From a checkpoint of a small transformer trained on Wikipedia: MLP 2048 tanh GELU, untied embeddings.
Each number is 50 + 10 x the weight over its row's rms, rounded and kept within 0 to 99. Layers, rows and columns count from 0. The size before them is the row's rms in percent of the matrix's.

# down: layer 6 MLP down (transposed), 2048x512, rms 0.101, rows 1969-1982, columns 0-255
# up: layer 6 MLP up, 2048x512, rms 0.164, rows 1970-1982, columns 0-255
down1969 099:63 53 47 48 66 56 77 70 45 50 25 51 56 50 31 46 59 58 55 54 57 47 48 33 57 43 51 51 59 49 60 42 56 40 52 46 67 50 48 38 55 44 55 63 56 49 34 50 46 51 60 37 52 45 67 47 35 34 54 56 50 53 50 52 42 56 47 43 67 45 34 57 57 36 56 48 54 66 52 49 50 43 54 49 60 46 43 42 59 45 55 46 59 49 61 70 47 40 52 43 60 45 40 62 76 39 63 53 61 47 56 47 34 56 45 31 58 62 58 40 49 59 69 50 62 58 62 59 54 63 41 58 62 47 42 44 61 55 67 58 44 68 49 41 53 31 60 42 59 39 28 50 54 47 46 58 32 72 48 48 35 38 62 42 35 64 31 48 38 49 55 34 46 69 44 33 51 38 34 44 61 59 54 53 55 54 52 50 50 51 38 44 49 56 50 43 19 48 41 65 45 40 47 46 61 57 55 41 54 50 53 43 38 65 18 58 41 50 55 64 47 68 69 36 47 55 46 49 65 55 66 54 49 58 48 40 56 57 45 46 41 66 51 46 43 41 47 56 62 49 50 71 41 47 60 51
up1970 100:64 44 57 54 56 46 47 73 44 51 43 47 62 56 38 35 36 53 60 63 48 38 51 49 65 67 48 44 63 39 39 43 51 60 38 64 59 54 51 61 71 45 44 39 54 54 41 46 49 57 47 46 37 42 72 39 58 54 59 51 51 55 63 37 52 55 49 54 51 55 39 37 50 52 34 48 65 62 35 43 41 61 45 60 67 58 46 37 58 46 38 44 49 43 58 61 45 56 42 39 64 53 79 48 57 33 34 50 55 59 43 42 59 45 47 60 46 48 59 39 51 59 34 47 61 44 44 35 68 55 44 50 60 43 42 38 55 46 45 41 46 48 47 44 71 37 72 55 74 49 29 51 41 50 52 41 42 61 30 70 48 61 58 57 58 47 55 38 40 36 54 52 44 58 57 60 57 44 46 47 46 45 55 51 73 45 49 61 47 52 62 76 20 38 51 68 61 49 27 70 41 53 48 63 54 57 64 65 45 42 55 65 66 38 71 53 35 55 39 52 38 47 65 46 61 27 44 52 53 45 64 42 51 64 38 42 66 61 49 51 44 52 58 33 57 52 40 39 43 43 59 63 49 41 68 60
down1970 090:45 66 45 54 50 43 38 31 45 46 59 70 37 40 48 48 74 58 54 39 56 53 37 56 43 44 68 61 44 48 44 35 47 31 32 36 48 72 58 43 34 54 41 46 63 50 47 39 62 56 41 39 45 69 36 63 37 54 50 59 61 45 41 56 20 48 64 35 51 44 53 35 57 55 58 48 43 47 78 28 50 46 45 43 35 43 56 61 57 55 58 47 41 56 56 45 49 37 60 41 49 49 59 61 52 60 73 64 48 60 52 61 54 42 45 29 48 55 41 56 49 41 58 59 49 46 72 55 36 63 65 60 61 50 36 55 47 45 41 35 47 57 50 42 35 51 42 45 37 48 58 41 52 37 49 55 29 40 68 37 49 38 36 47 41 59 50 46 44 55 54 44 61 37 54 44 60 48 55 54 50 62 47 52 36 61 42 39 59 76 27 55 63 45 55 48 45 40 41 37 52 39 48 40 43 45 54 56 40 59 57 41 54 64 42 51 56 53 48 53 58 51 52 52 42 61 35 60 53 45 43 52 65 43 40 56 52 40 37 44 51 49 44 46 48 51 53 34 76 64 41 33 65 67 29 46
up1971 120:34 37 56 64 55 43 63 30 53 52 63 54 32 51 58 64 45 56 42 74 67 53 38 68 52 44 65 55 55 58 46 71 44 29 48 48 39 52 30 60 53 43 48 46 58 48 48 65 36 45 41 64 53 40 48 39 60 51 43 41 45 41 50 51 52 45 45 57 49 72 61 30 63 60 54 55 48 45 59 49 59 51 49 54 46 60 34 67 49 43 41 48 60 60 49 33 22 28 67 44 47 54 43 46 55 39 53 51 38 26 40 44 51 49 57 45 35 46 36 60 66 59 43 46 56 42 53 51 44 43 43 55 53 60 56 58 16 44 60 36 47 47 41 46 58 37 54 52 38 67 57 54 28 42 61 60 54 47 38 47 50 52 67 54 62 47 59 54 64 45 58 47 59 57 44 56 61 44 41 63 56 52 49 70 54 59 51 52 62 40 53 51 35 54 44 45 55 55 43 51 46 51 62 65 35 71 57 28 70 51 33 49 35 49 61 37 55 51 51 49 49 61 46 54 51 47 56 46 47 51 50 43 54 50 60 50 58 25 49 56 45 55 62 42 42 33 54 39 63 50 45 61 53 53 55 31
down1971 119:61 42 62 49 48 33 63 55 46 59 39 55 54 53 67 63 33 47 50 61 46 38 49 50 49 49 42 55 55 47 40 48 54 19 58 58 29 40 32 72 43 48 49 46 45 61 47 45 42 54 44 60 63 39 68 39 27 50 46 51 53 27 47 48 45 42 39 69 46 58 59 72 68 53 58 39 36 73 57 54 56 43 42 37 57 46 36 63 57 49 31 43 53 52 42 47 31 48 60 58 59 52 49 36 49 54 48 52 37 62 28 51 44 46 50 50 60 42 61 29 35 68 45 72 63 48 43 48 41 49 40 46 53 50 58 48 37 51 44 51 37 56 48 55 43 56 72 62 60 71 48 58 24 47 33 57 41 40 25 44 52 65 33 56 50 60 49 53 57 58 56 45 60 56 54 44 48 43 65 55 65 45 58 54 38 53 47 47 52 44 50 59 42 65 39 34 29 27 55 36 56 42 53 57 43 69 43 39 56 67 54 33 38 40 47 38 51 40 48 48 42 50 52 54 48 42 49 37 54 49 62 43 56 66 44 56 50 41 50 62 43 51 60 42 43 34 71 48 68 52 59 52 66 36 49 55
up1972 091:62 50 58 40 66 72 58 53 40 46 56 41 40 53 46 41 48 55 51 54 40 46 45 47 31 57 59 58 38 40 31 60 69 58 43 48 42 76 36 63 77 56 58 42 56 63 61 67 57 33 69 46 55 58 32 52 66 65 59 54 46 33 64 59 55 57 46 39 33 73 44 65 48 55 43 50 39 46 51 66 66 44 55 47 47 61 54 32 40 33 57 51 74 56 73 55 47 55 47 58 53 44 47 73 56 47 47 36 68 46 50 46 58 42 54 58 55 44 56 51 58 48 60 34 43 61 33 51 56 51 72 47 37 41 55 39 75 47 38 61 56 49 37 46 51 68 61 45 48 41 61 34 60 40 53 52 41 53 60 44 56 48 49 47 48 60 40 54 59 67 57 45 40 46 59 48 59 50 47 49 57 32 42 78 33 48 56 59 45 51 50 54 61 36 53 69 47 69 49 51 44 42 68 52 64 49 67 45 44 64 51 49 39 50 48 52 52 49 56 40 48 51 43 59 47 54 52 42 40 50 56 45 54 35 52 47 58 76 39 54 65 57 46 33 33 54 52 56 58 48 48 41 37 50 43 51
down1972 086:56 40 61 65 49 47 40 47 73 42 37 51 52 30 42 70 55 56 52 35 50 54 57 70 65 38 42 48 48 42 51 51 37 54 62 46 72 41 57 38 62 42 34 47 43 53 33 40 52 72 38 51 41 52 54 46 52 41 72 40 51 47 43 37 49 65 50 49 56 47 58 51 57 48 35 56 41 55 43 46 52 66 37 54 41 41 51 45 42 54 56 43 43 44 37 43 63 32 50 49 48 44 61 51 46 44 53 49 30 56 67 56 59 63 30 42 47 40 54 41 48 45 39 59 54 60 62 44 79 40 53 36 66 51 41 57 56 66 56 55 51 50 42 60 46 30 64 40 64 68 61 48 45 57 50 44 59 41 58 59 55 69 46 45 39 47 57 38 41 47 39 63 61 58 50 49 43 42 53 46 52 66 53 51 56 49 47 56 47 63 49 41 45 61 57 53 66 39 73 41 41 72 51 48 49 46 47 46 64 49 66 63 57 53 82 47 43 58 49 69 36 60 54 53 36 42 61 56 73 64 44 56 56 53 52 34 51 30 51 69 29 52 59 66 38 53 59 42 47 61 48 46 58 39 54 47
up1973 097:49 66 37 44 47 51 53 53 65 55 63 42 57 42 56 56 49 47 49 43 48 46 45 49 38 60 43 35 39 55 32 44 65 59 43 52 43 65 50 49 53 53 61 37 35 41 49 59 45 58 45 52 46 52 54 54 09 46 55 43 56 48 47 39 49 62 41 48 49 56 62 55 65 58 48 32 52 59 48 29 51 52 50 43 52 44 44 38 40 56 53 68 45 51 36 42 48 40 41 48 64 39 47 36 51 42 51 36 55 61 62 54 37 58 26 69 34 54 49 51 61 47 33 54 40 51 37 52 42 55 55 48 36 41 69 46 38 54 48 67 63 68 54 36 46 42 56 62 56 58 44 36 52 35 46 55 58 47 67 57 57 50 63 50 42 71 66 71 48 40 41 45 73 65 57 65 38 59 47 48 58 53 58 49 47 48 53 54 43 46 57 50 61 36 64 44 57 44 37 53 49 60 67 61 41 51 42 58 48 62 60 44 45 56 55 48 54 53 44 29 45 84 49 65 46 60 67 70 52 36 68 42 59 64 55 51 71 46 58 49 50 44 51 49 56 32 32 51 72 50 37 43 39 60 46 30
down1973 096:56 45 30 57 45 25 33 38 56 55 39 56 52 59 38 56 62 56 60 40 52 36 60 51 47 64 51 51 56 42 50 39 42 42 59 59 54 43 53 47 66 44 63 60 57 55 59 44 44 62 51 50 48 39 64 49 56 38 60 53 55 30 56 63 20 48 47 63 49 46 44 43 40 53 71 56 58 43 63 80 49 49 73 39 53 43 59 63 46 48 58 27 56 58 46 43 51 45 48 54 59 44 32 37 45 35 53 32 64 46 47 49 65 60 58 36 49 46 55 65 43 49 67 46 34 55 53 53 60 62 49 45 63 58 50 59 46 68 54 43 62 60 47 42 52 36 27 45 47 40 61 55 44 37 56 37 17 44 54 41 55 49 46 52 65 37 54 43 35 60 47 35 55 51 55 37 36 39 49 71 45 46 68 71 55 58 46 35 57 48 48 51 59 36 63 31 20 43 46 34 63 38 43 42 43 55 51 43 60 36 56 29 49 45 29 45 33 55 60 52 45 55 68 46 51 44 44 42 50 52 46 38 53 40 46 39 35 59 48 37 45 37 34 57 53 58 63 48 28 65 66 34 52 45 39 54
up1974 102:42 55 59 53 43 65 43 60 53 52 56 59 55 34 55 59 54 57 45 52 46 33 71 41 52 52 63 30 55 51 69 51 67 58 44 50 53 38 46 61 71 51 48 55 64 43 68 62 78 52 59 50 41 47 40 29 51 42 31 54 66 47 50 54 49 45 37 48 47 45 28 37 70 53 45 28 57 56 49 50 44 41 66 70 43 46 61 68 50 63 48 44 53 42 56 59 48 33 28 44 54 47 46 60 61 55 46 56 65 46 46 46 55 68 56 62 39 54 49 44 46 22 54 67 59 57 47 27 43 44 54 41 44 55 41 69 40 49 61 38 45 56 64 51 27 47 55 69 37 64 60 49 42 40 29 54 40 50 53 62 54 64 44 38 57 43 41 60 63 51 55 48 54 40 41 76 55 64 33 42 55 33 33 49 49 60 37 53 58 44 36 51 36 50 51 55 50 40 67 47 46 55 39 38 63 32 53 39 50 39 57 48 59 50 31 61 46 34 44 58 59 60 58 57 50 57 58 42 59 45 60 48 64 53 50 41 37 53 43 68 66 49 35 37 56 57 68 53 61 51 46 43 59 37 41 50
down1974 103:49 52 38 48 42 58 56 51 48 41 47 73 54 56 46 36 45 57 34 52 42 37 52 52 63 49 45 54 52 38 45 38 31 43 66 60 44 49 37 38 45 59 57 30 50 67 49 49 55 43 56 59 41 46 57 57 58 55 48 56 57 42 50 46 53 51 62 43 31 64 63 62 44 63 39 39 49 54 51 64 25 56 59 57 58 67 53 67 56 26 23 39 57 58 58 58 53 48 41 30 47 37 40 55 43 51 52 42 46 38 41 43 37 53 35 49 74 45 39 47 34 42 63 62 36 62 42 43 37 59 46 35 41 51 26 46 45 65 46 43 28 48 49 67 52 45 34 40 46 42 54 56 58 40 24 64 85 45 59 45 66 47 50 65 39 63 52 38 45 48 48 42 60 39 51 47 62 48 55 44 26 43 57 45 65 55 49 53 42 56 57 43 55 64 46 34 41 53 15 42 50 67 46 68 62 53 69 45 65 43 63 25 57 55 25 51 50 61 36 36 52 40 42 48 48 52 41 48 59 20 44 47 40 56 64 39 57 56 61 51 50 41 74 61 51 49 66 31 37 61 52 39 53 63 54 44
up1975 090:53 46 74 42 61 58 65 34 68 35 43 49 37 67 53 33 42 44 53 45 40 51 48 30 42 31 54 62 48 44 62 51 61 37 39 67 50 68 53 44 50 55 47 39 59 59 44 53 62 61 42 69 28 63 47 57 51 53 52 53 33 39 60 53 48 46 54 65 40 52 38 28 36 67 60 44 51 45 55 58 54 44 59 59 41 58 37 50 58 35 37 52 59 56 66 60 65 47 42 58 35 56 50 55 40 46 39 60 46 34 56 56 55 62 59 39 46 48 44 60 50 42 45 46 59 54 61 56 67 35 63 66 26 53 59 47 38 43 42 59 61 53 63 63 50 49 30 59 53 39 48 52 54 74 56 42 36 45 50 48 54 46 53 51 47 52 51 54 44 53 60 42 64 36 39 64 53 70 62 48 66 51 56 47 48 56 46 38 46 47 58 47 61 66 34 45 52 41 33 40 47 48 53 38 25 46 52 55 68 53 64 61 43 52 49 53 62 51 32 55 38 54 44 55 32 54 48 64 77 58 52 56 54 58 46 61 54 50 44 45 33 38 46 51 43 23 45 55 54 32 46 25 58 57 55 56
down1975 085:36 42 49 59 58 48 65 41 57 41 56 52 50 34 86 69 44 51 62 59 56 42 27 58 40 62 34 60 40 65 67 48 53 58 46 34 57 50 50 51 55 56 48 54 56 69 54 31 56 41 57 54 71 41 58 42 51 46 36 49 49 54 37 59 42 69 28 40 48 50 64 42 58 48 38 51 35 51 51 57 30 75 39 52 52 66 58 62 40 50 55 55 47 46 39 42 35 56 55 34 61 65 67 53 40 56 56 46 47 36 49 40 67 26 39 48 39 62 51 49 50 51 47 47 48 49 58 36 53 55 56 46 42 64 49 43 52 49 51 43 43 44 48 57 45 32 51 39 55 43 47 44 40 52 30 62 49 58 48 51 45 44 62 57 72 42 60 61 51 51 37 62 38 49 34 48 40 44 43 46 44 48 48 63 41 49 58 45 56 46 59 68 36 48 56 56 58 59 59 58 43 60 49 42 53 51 38 52 64 52 47 51 67 42 29 20 45 52 54 49 41 34 52 47 48 63 61 29 42 63 47 39 52 42 52 43 38 42 48 53 65 54 66 36 56 61 49 46 37 42 49 55 21 47 37 40
up1976 099:41 39 62 53 48 53 34 52 72 59 52 48 59 42 31 46 43 53 46 55 36 61 49 46 38 38 45 54 68 65 37 65 53 35 46 63 50 67 45 52 66 28 46 36 49 60 49 61 61 39 36 39 50 58 38 49 52 44 71 38 49 36 48 41 48 48 45 44 46 63 60 43 35 47 61 36 45 51 56 58 31 85 39 51 64 56 48 59 46 33 44 52 51 46 57 56 56 47 47 53 58 52 59 58 44 42 55 45 57 43 37 41 48 51 57 49 60 47 53 37 51 58 43 56 36 67 54 44 51 37 49 65 57 56 65 42 49 39 37 42 42 42 51 45 40 64 65 32 18 56 46 45 69 48 39 40 50 58 55 46 51 37 56 45 57 51 53 59 50 71 45 63 57 38 62 63 55 45 45 49 37 40 41 53 43 68 42 53 45 39 59 56 45 50 44 29 74 52 46 53 61 43 59 59 53 64 49 59 54 46 38 30 38 42 55 62 39 47 58 50 38 51 58 41 53 38 52 64 45 53 37 38 50 54 63 47 44 55 58 51 49 58 45 31 42 55 54 36 37 60 42 50 61 61 58 52
down1976 101:64 50 49 65 49 54 48 46 53 66 46 53 57 56 40 49 32 44 26 57 52 66 52 46 60 51 55 40 43 46 61 46 73 56 58 34 32 52 39 46 32 48 52 51 54 44 54 42 45 44 67 31 60 32 52 44 37 76 43 50 45 41 44 40 55 50 50 48 42 46 43 69 63 51 62 57 59 60 44 49 56 81 49 45 37 61 47 49 42 49 45 53 49 57 67 45 51 45 59 37 60 69 55 43 55 69 29 54 39 40 37 59 46 45 66 45 54 65 30 59 58 60 45 49 48 59 30 41 71 53 39 34 49 74 47 64 35 29 54 41 51 64 46 60 65 26 45 59 44 53 46 57 60 51 56 55 18 28 44 64 53 51 40 41 46 64 46 61 41 38 45 30 61 43 58 29 44 41 47 64 56 38 64 49 46 46 55 59 43 36 61 43 45 58 49 61 58 65 57 46 45 23 43 38 53 57 58 42 60 45 50 49 63 44 45 43 46 45 42 41 49 59 54 68 62 58 39 48 55 58 44 46 59 36 48 59 52 64 45 43 56 62 39 59 62 58 55 63 66 41 51 57 43 39 45 34
up1977 101:57 47 51 62 66 50 50 41 30 64 59 60 41 55 58 42 51 51 54 50 65 53 51 62 54 49 53 63 63 62 53 66 57 48 58 33 63 45 58 69 45 43 52 48 41 47 61 65 51 50 44 55 50 42 45 43 58 37 37 49 54 52 57 42 25 40 37 31 41 45 57 59 48 52 45 32 41 58 47 46 67 46 56 41 39 44 45 66 49 63 58 64 44 48 46 38 55 37 61 66 49 44 59 49 57 42 59 51 65 59 71 57 55 48 62 50 51 49 42 28 47 47 39 44 43 43 47 46 50 51 50 36 55 65 32 53 38 52 58 60 44 54 53 41 49 54 51 65 37 43 45 60 60 36 58 55 43 41 49 56 30 51 26 68 45 58 43 60 43 52 58 63 62 36 39 55 40 53 63 51 55 54 50 66 48 49 51 50 60 31 44 41 44 57 68 36 43 43 40 52 48 61 58 42 39 49 46 28 50 52 50 65 80 45 44 53 63 59 50 41 47 28 47 50 51 55 46 51 53 44 47 39 39 55 34 53 45 42 68 36 45 60 33 70 42 47 44 60 62 47 44 48 61 43 49 52
down1977 097:48 40 44 55 37 62 49 56 62 50 51 47 65 64 57 50 43 42 49 53 51 39 49 52 48 46 41 50 44 67 49 57 59 56 47 39 59 62 44 34 39 44 47 53 61 48 56 48 45 40 42 48 43 48 40 49 32 49 54 63 48 47 37 65 67 53 48 56 40 34 44 31 49 60 49 65 66 48 54 65 52 73 62 47 47 38 36 32 38 65 39 50 46 44 39 57 41 49 50 50 65 62 53 33 55 49 37 47 41 26 36 42 52 50 54 46 57 58 62 67 45 43 55 59 60 50 42 54 35 47 48 50 63 43 58 54 80 45 52 43 47 65 56 79 60 43 43 47 46 44 50 49 54 51 38 61 60 61 46 46 51 39 63 46 42 65 57 43 49 49 62 44 31 48 54 56 41 59 68 53 37 47 65 49 46 60 56 60 49 48 56 66 55 47 61 37 52 56 63 46 57 38 28 60 44 48 42 30 40 31 50 56 53 61 32 39 43 47 59 60 55 79 56 47 44 54 45 43 48 60 43 54 43 56 57 30 44 56 44 62 58 34 44 46 43 47 52 48 58 50 51 57 47 45 45 56
up1978 100:43 40 35 58 54 71 53 43 49 60 49 73 66 60 43 40 60 40 35 36 47 51 44 45 50 43 68 66 69 58 60 51 56 45 50 53 55 61 26 66 48 45 50 49 52 61 47 52 47 54 34 38 56 65 49 61 58 50 60 42 32 68 33 54 34 61 30 37 54 44 44 65 50 55 53 54 60 48 56 44 61 57 61 59 41 48 54 55 40 50 46 57 31 47 59 38 56 48 62 59 64 47 35 49 53 47 48 77 50 49 66 42 38 72 47 46 63 36 58 40 50 40 36 52 62 53 56 44 56 46 55 47 44 63 36 73 49 38 51 55 70 68 52 71 42 48 65 44 45 44 40 56 54 45 46 49 48 59 43 59 73 38 56 38 44 48 31 40 48 47 45 42 60 60 38 33 53 59 55 62 34 45 63 38 58 50 55 42 54 52 61 62 46 49 52 42 60 64 32 25 45 47 45 51 46 39 60 42 32 49 52 29 76 39 51 72 58 60 56 36 54 36 36 54 56 45 60 50 31 51 47 52 46 51 55 70 43 30 33 50 65 56 35 47 41 59 67 52 31 52 56 59 55 49 62 59
down1978 098:27 69 66 61 39 41 54 47 61 58 61 48 33 36 50 55 33 40 47 57 61 35 38 59 35 46 56 36 52 52 42 49 42 40 45 60 57 45 63 41 62 51 49 50 46 47 46 47 53 46 47 58 31 60 51 38 41 50 23 35 65 28 58 62 61 35 62 63 51 54 56 47 52 42 42 51 45 55 42 69 44 66 41 37 52 43 35 56 51 40 60 38 61 50 49 62 35 52 54 40 32 45 53 31 34 44 56 60 55 67 50 47 66 53 57 49 42 49 53 52 51 47 60 50 40 58 49 65 47 54 59 53 67 33 58 36 51 48 43 42 47 51 42 43 69 56 38 55 44 49 53 50 47 52 64 36 35 56 52 55 53 84 52 72 52 55 47 64 54 54 47 50 34 37 46 53 66 44 47 37 57 51 42 56 48 53 46 46 52 66 40 55 53 63 52 73 45 51 73 43 59 66 57 54 47 55 44 53 61 42 44 67 37 67 81 49 38 45 54 55 63 52 65 47 47 52 51 52 54 39 59 46 51 51 43 47 54 65 60 54 51 47 52 56 56 46 51 52 47 42 54 57 43 66 48 25
up1979 103:54 64 51 50 49 51 41 44 55 39 62 50 51 62 37 36 40 31 50 41 40 66 57 38 48 50 45 47 44 48 55 49 57 51 38 60 55 51 63 38 55 43 64 43 58 46 39 44 65 40 60 50 54 44 45 51 70 66 55 53 31 52 63 56 48 31 52 61 53 61 72 57 44 57 53 53 47 60 41 50 45 58 46 47 54 41 56 67 52 56 61 51 45 46 55 56 66 55 37 56 39 55 37 49 43 41 62 48 60 66 49 54 31 44 48 36 38 41 58 47 56 72 28 56 27 36 47 64 54 59 41 46 43 52 70 36 63 54 40 35 44 45 48 39 53 40 58 50 61 46 61 41 42 62 36 53 50 56 38 33 40 50 55 44 64 47 42 49 63 47 52 50 48 43 51 55 47 51 43 63 52 39 42 38 48 35 44 56 40 56 57 49 60 41 44 62 48 61 46 60 65 56 50 37 69 51 38 50 64 54 41 44 39 65 41 50 45 51 50 50 60 54 50 61 60 51 40 45 50 59 56 64 53 59 58 40 69 39 46 44 51 63 58 58 37 54 40 50 30 38 45 54 47 37 55 59
down1979 093:46 54 60 64 31 53 47 52 48 46 47 58 44 42 30 35 50 58 43 66 50 50 47 43 40 49 69 45 65 57 41 47 51 54 54 44 44 40 42 49 29 54 41 48 58 35 45 65 43 61 40 55 48 49 39 66 42 50 42 45 56 49 33 48 53 59 54 52 38 50 51 42 43 65 54 34 62 41 48 58 41 99 50 66 45 42 50 51 49 46 47 70 61 39 51 41 46 34 47 18 58 55 55 73 53 55 48 49 54 52 53 43 46 46 59 50 55 59 45 46 39 51 55 42 53 62 53 44 45 56 66 67 42 51 47 60 47 57 39 49 48 42 62 62 36 61 48 45 37 57 48 46 49 55 66 47 79 73 58 61 54 53 60 52 46 55 43 64 56 68 56 32 48 58 45 58 49 48 70 47 50 39 50 64 46 65 41 41 57 38 49 41 39 69 55 37 35 37 60 55 31 50 58 53 47 57 37 51 35 47 56 49 46 52 60 35 55 49 65 51 39 57 61 30 42 53 60 62 56 76 43 53 53 57 44 53 33 62 32 48 43 55 46 47 46 56 80 45 55 51 49 46 50 58 60 39
up1980 094:48 40 41 45 44 49 41 55 50 42 59 57 44 47 56 73 52 40 25 55 45 71 51 49 52 49 34 38 51 50 43 49 48 48 36 49 50 47 27 48 55 49 48 49 61 46 58 42 43 60 75 50 37 52 48 49 33 50 42 35 32 35 58 52 62 57 56 53 50 42 41 49 49 73 60 44 64 58 61 52 47 51 58 18 56 62 50 51 48 50 64 57 55 58 50 49 55 48 71 28 56 63 65 32 39 52 62 47 27 66 57 36 29 54 30 30 33 55 55 62 59 48 49 48 33 61 56 31 60 36 55 69 45 52 51 67 66 55 43 42 49 43 51 34 45 51 33 45 60 68 55 53 24 57 47 57 39 42 54 32 31 57 68 42 62 71 45 60 44 56 54 49 28 65 54 50 42 56 60 44 53 40 55 55 12 26 41 64 73 62 47 62 45 38 79 47 57 43 47 51 60 55 50 52 63 55 52 42 43 53 65 50 38 40 33 39 37 48 39 47 50 47 53 56 59 49 58 69 41 51 37 49 58 46 54 54 68 26 50 54 45 46 59 52 49 68 47 58 44 44 61 40 54 42 57 46
down1980 092:60 43 61 59 68 52 50 51 52 56 52 45 38 85 49 38 64 44 60 62 42 45 65 50 56 57 59 58 56 52 43 46 43 44 55 46 47 46 62 57 38 58 42 54 55 58 51 48 39 40 27 63 67 29 31 55 59 51 51 59 57 61 47 48 55 44 50 57 50 59 57 55 52 34 49 55 46 55 34 52 52 46 58 74 58 44 50 50 56 58 52 42 42 40 54 52 38 50 42 58 58 42 39 46 62 58 42 45 55 55 56 67 59 46 57 45 65 63 44 44 44 56 51 35 54 45 47 53 62 41 50 41 74 50 41 51 51 43 50 64 48 47 32 53 56 51 43 53 49 39 44 50 72 55 55 34 39 55 48 59 70 72 41 50 51 61 46 52 48 32 46 60 55 58 52 53 66 51 41 61 56 48 48 47 63 56 65 29 30 60 41 33 54 53 25 38 45 58 64 55 51 42 63 52 26 39 39 55 23 48 46 65 62 50 62 49 72 65 35 48 37 68 64 33 51 57 41 44 48 64 56 60 35 50 49 47 39 66 60 66 51 44 55 45 50 23 48 43 55 59 33 65 47 51 45 29
up1981 098:62 59 90 46 65 49 50 42 42 42 48 46 57 53 56 67 35 53 58 52 58 36 60 36 57 58 64 41 50 59 57 40 56 65 67 50 48 39 62 64 45 48 74 65 60 68 68 51 55 48 67 59 59 44 43 57 42 59 46 68 34 44 54 42 54 42 50 49 56 44 39 56 34 58 65 62 43 52 47 47 66 56 39 42 42 52 48 50 75 39 39 40 41 57 52 54 40 61 55 55 65 45 63 51 51 40 42 33 56 53 49 63 63 56 56 40 35 58 60 64 38 55 54 64 47 69 41 41 51 39 68 38 56 38 33 69 45 45 46 53 42 44 51 46 45 48 50 51 51 64 41 69 40 53 44 61 59 52 72 52 39 34 52 53 56 40 60 54 45 58 68 53 68 54 48 49 49 37 57 41 43 48 39 51 39 72 44 48 67 42 57 66 50 60 45 59 69 34 45 51 47 50 43 61 49 54 38 45 55 46 57 41 51 66 33 50 44 61 38 27 40 50 38 43 52 69 32 51 63 58 51 41 49 46 49 57 50 39 40 30 43 37 39 57 29 29 53 28 47 49 32 57 48 47 67 58
down1981 101:52 52 46 44 51 49 48 56 58 39 44 49 63 47 32 35 40 43 43 56 42 55 40 52 32 40 42 44 65 43 39 51 38 54 50 59 38 39 50 27 53 50 32 55 49 39 32 50 49 53 44 62 50 66 46 29 52 58 47 40 75 63 40 59 59 61 56 68 31 69 45 43 47 46 48 43 53 59 48 43 41 28 62 60 66 40 58 54 40 64 41 38 40 51 39 60 41 53 40 65 42 38 40 56 57 44 39 56 60 40 52 62 33 54 41 68 46 51 42 52 52 49 57 29 45 29 57 56 58 39 29 40 48 80 49 50 48 45 71 66 61 58 47 42 49 59 65 52 63 36 45 36 59 46 45 31 62 54 40 55 51 59 57 51 47 33 54 40 42 45 43 36 68 55 43 40 60 41 55 45 57 44 61 67 65 41 53 50 45 56 49 55 54 49 57 63 32 52 52 46 68 55 59 46 59 43 48 54 45 40 51 45 41 42 64 37 58 50 61 48 51 50 60 60 56 55 51 70 40 38 57 63 49 67 47 48 58 60 49 42 48 65 63 54 62 55 44 76 54 57 66 45 53 47 41 32
up1982 093:53 51 54 51 58 52 57 47 42 46 48 51 52 39 49 37 64 65 62 51 58 52 53 45 22 46 50 70 66 47 45 42 43 39 56 65 34 45 50 47 60 43 57 39 66 48 37 33 51 59 53 59 46 60 46 42 47 41 49 73 48 50 47 48 50 75 58 48 42 47 61 42 44 45 51 52 45 52 58 56 49 37 69 41 59 51 43 46 46 42 55 56 48 55 37 50 62 55 67 48 48 55 66 49 43 46 44 48 57 45 39 43 43 55 64 49 48 60 50 53 57 42 33 32 48 51 38 35 51 41 49 57 47 53 40 47 26 53 43 35 41 51 49 56 26 59 51 56 44 72 52 50 41 41 32 57 52 54 44 57 53 47 51 50 61 44 34 55 30 48 51 54 58 53 46 47 60 63 43 54 65 46 50 53 47 37 50 44 44 66 56 61 47 69 55 49 46 35 65 44 67 60 36 48 58 62 34 72 39 42 64 25 48 43 59 25 53 45 52 60 54 54 46 46 29 49 57 50 48 33 75 57 52 47 69 38 57 36 52 49 29 61 46 65 69 38 56 64 49 55 71 45 56 41 36 59
down1982 089:40 52 42 41 55 68 36 58 56 49 48 42 49 55 47 62 58 47 52 47 44 57 56 42 61 46 44 53 39 70 50 60 61 58 60 45 63 51 36 51 40 71 64 54 48 37 50 62 46 35 57 69 54 39 38 60 51 54 57 31 48 61 56 60 51 19 50 46 55 56 39 48 60 54 63 59 48 47 56 48 48 62 44 47 36 52 46 51 52 42 67 50 37 53 48 38 40 33 42 51 58 46 37 65 61 37 52 70 47 41 57 52 52 45 41 46 44 40 47 57 56 50 58 62 54 43 48 59 37 41 55 29 45 41 60 50 64 35 46 43 39 58 55 61 68 33 43 63 54 41 49 33 49 48 57 52 40 49 45 48 56 54 38 55 29 37 38 42 64 45 45 66 47 44 58 43 36 59 59 36 35 62 51 45 66 53 68 47 52 43 54 49 54 35 52 56 51 46 57 60 53 51 47 50 32 40 54 38 34 46 58 62 46 55 35 60 48 55 53 52 49 62 56 55 56 58 59 38 61 50 50 55 45 47 50 60 52 47 51 57 60 46 54 36 39 68 35 41 44 58 53 59 45 46 53 41